Weights of a small transformer language model.
Size: 8 layers, 4 heads of 32 (1 for keys and values), vocabulary 2048, 1.84M parameters.
Training: a variant of Muon for these matrices, 91M tokens.
Each number is 128 + 24 x the weight over its row's rms, rounded and kept within 0 to 255. Layers, rows and columns count from 0. Numbers have three digits each. The size before them is the row's rms in percent of the matrix's.

# down: layer 2 MLP down (transposed), 320x128, rms 0.0996, rows 306-319, columns 64-127
# gate: layer 2 MLP gate, 320x128, rms 0.247, rows 307-319, columns 64-127
# up: layer 2 MLP up, 320x128, rms 0.258, rows 307-319, columns 64-127
down306 090:096096120152131101144138120138171129127151097122136132123155106150134153170139100136114088100145135163139126140165122107123080113125106135152124138108127151107135161089101140179133111068134143
gate307 102:098098078126085173134129127133118163125125113145132137106134136070111100096106097105148100114108145142136107069127155100142119156139115113124112144152108137113135158130125147139142143131137097
up307 094:133153129117104111129144083146142160126084144123152137096183124149115114130166175142123155169135104106149166157107121147152137112121101113099151060119131058151132132119116131164139149141138104
down307 099:157142112136141143090132148111132160109112140110135115123127129154099143145128126111112108094141154130119119131131171163190104155211162145093086100179162172109099124160143101126090139117112115
gate308 099:135133093135098139140139175127153063145121142149165101145159147115095103120134082149108109141135124131159148134128078147103104113163106160108099129120159166120109163128092103134113096101114160
up308 086:135178089121128118170161070161110106084117122132114125173143139133163131131157143125110107145112167138115092111129174114084097144112151125156138154117166109157187095134137129131127149133119134
down308 093:144110108119111162137172122134122144113167149143176163137132150125112144096140111145104150143123163136139134086137130106086148183170164124109078170119112116094150112126116120115141112117128151
gate309 094:119135126088105124142105129138102114131118103110187147158150124106103103145075126157150096112127114123122165124082122101107098105121131145172126124081112136126105166143100109106102168126153110
up309 088:116128134129103105122140130129063064115157093112137164129121158112091107126104130123157134127146125142136131127129137115056083114133144127177142144126119123183114135172127077076109112134116142
down309 095:116104110067111140161061096136155096107132113128141145125157103121122115077104098129137164149114126109165156099141103129138121118088118136116129123126130130129130148145100139129153166151111111
gate310 099:092055122115161118127140139104129155144138106171067108140157170122160134122162087139143140112090140120131140113136125120150144104124163121155129143179097123129119080140132123136121123096139137
up310 102:085126125134107092100103120137123126176176122161126140098116136165091172078144137118159161104165129126121109149123153114168131140096129193107101156107129133150126103139111116144115116090105130
down310 106:140125148090168137124108143127137109143093162163097150151097168116120095129111118126123119136101127151103105154145164120121124065145159120104156120112108155113136158088160152116141129096113163
gate311 105:146124094107168102127094094109120126104116095114087170139106107141130136115119148125153160106092122097126144168119156096087107120109126138142117118128111164096144112120176156125143100131122123
up311 076:135156145103127135119115144126165126146119154157149114122121121103092108106148101122151099107124109098171137116107139147147129082158158111133147145110116142147155104111156138112133167148124124
down311 086:120170080118124134158120136147114146100118098154124153122119083091138112123117143110156137096095093129166112132089151096105146139108156160080125131104138129134138116151166118127115117131132129
gate312 090:136159120099122104130087165142130093124120097143093163142109146095084094106121124135193120127138153137146137147134132107094132107124137099166130144169117120129156113161138113124151141150155184
up312 080:090167156099146105132114161132106142132133115111148183074133127108124111130079126135153144111161140123086139162141129136116111154086154159157141139129150107070178184126096132108116140126131086
down312 089:094146095079145116143150086151112154074116138138139139124133154142140135130089098109097117132136135114128147128135118170146162139108117158148128155145074159100082141127124126096131076169102080
gate313 106:136160105153084101187115148178125155130124167138130143099132132096091119124129148155114104094159130162100149127112076127130123145091116152087135139133098122120110169121131108116130123100151137
up313 090:135180132137058103129133135129104148114088137142145121103130085109117165091124183150098097143171079130118146103098122120129127142096113132121154140139125063119147139100132163112122138137152118
down313 099:140171154085144127131077094149117144096165129131092134154102125141106113116157057115112123128152133126108140122122086114157145137080121080107184141122106112126138159132130099084135133138098108
gate314 087:148143158136161169132164135082130119086138091145134169130127116150139173124112104084123118122080156093114099146129125068153089116145110128152127166109149103158129139137102121155063141107132113
up314 085:125117146142141137142124099136116127134110094150171145127155140102103131127137140106137126103174121076107103136159134144088159097139140137106143092094142176112115104171101122114157131132133115
down314 090:150099134171149106122143110147158122170137061108104138142143124145098144154149136115131085126123134146110155118131113177121142107094145125095092103147128139099119097123124157115172128122133100
gate315 107:162126144101101147127113141134114140097153130161134160108149104119193119160134120074117131124104126124167127089123103125183100119136156129054161125132106146162101120091103166104128170070117095
up315 092:070173082097108090129165134139111140132114150094101116119140131118164133133138129129107105135094132068101107146074169108092153107118133124168099112144167129135165144106115120110099121155114161
down315 095:170101136178167063127167140082099132111108138139148134047143165141130151141166148111166099161117135128119101108136109159135124109119156153136155140129121142158143103146138139111119117091150081
gate316 106:106152128147130115096119121153113187140102155107119122104111109155128176126151110145121138126151114138115164148134133128148145122074178124148094117125149127112155100109159128119142142121126124
up316 098:131142138178098123141126102105153096105102096122109124171133144117127113107150107117144154120140139124121108099119090129112108131111155122141136147131157088157135155129093158119074108156144137
down316 099:097141087133172135141123144135086169134101098121133139099149136148133124152121171099099102120147132124158165106148122129094119167131156100129168167108105120119118111128120112165138108128159117
gate317 095:103116123097127113120151140092096133141158106123078082154121154114162129121114095144107106127134130185133103133146150141137116092110136139104146082125115162157151099118127145143126139122150155
up317 098:157112136129121115109096152104121158124132168108102142096129125084160121119171131122111146151130176169152156149121143154125132110147167182119141120115087115092145142141105128094114081134108103
down317 097:092137136197136108094104132160126114148151107112134137150103163174065147146137144143161116175117127139164125143154133133127155126131112153100131108136133131098126107120121140145159116115129129
gate318 093:122120102153113124099156150152140127120121161165136116091156120136155117087107133152147111114132152110107129115115118110159104093090121151139121157159118121118136177113130151085108141165120116
up318 085:137145107129148155067082098122115093114137134135137153073143124153094092096105139183118098097104135153139116131155150102142119126158177148137123145130162090115138111152141128187120153130090118
down318 086:135155215136106178095153134118109162100102142158124127121129114153116095117118113139113126129173106110124143132150129113132118109114126144135158112140106128133105123105154125107083128146138167
gate319 102:139084129117139143129120153125127154117080129102102150130105120139124139134131116131166115092126153108126130129116116109166133138116134141132176132090085124101132093129137141129120100118133153
up319 101:104113073091134123136099135180112149148129132151110092111128126141114116138113128138145121110141107092147074118114089165126140112133165100143141166175115136123134140121111123119106145135103126
down319 105:152149089072154183120138152123120086154150121136180149132143122128146151145120164130125162123161109116125130109116128098160133105121089155142144136139120104110129139128133122142134135117134141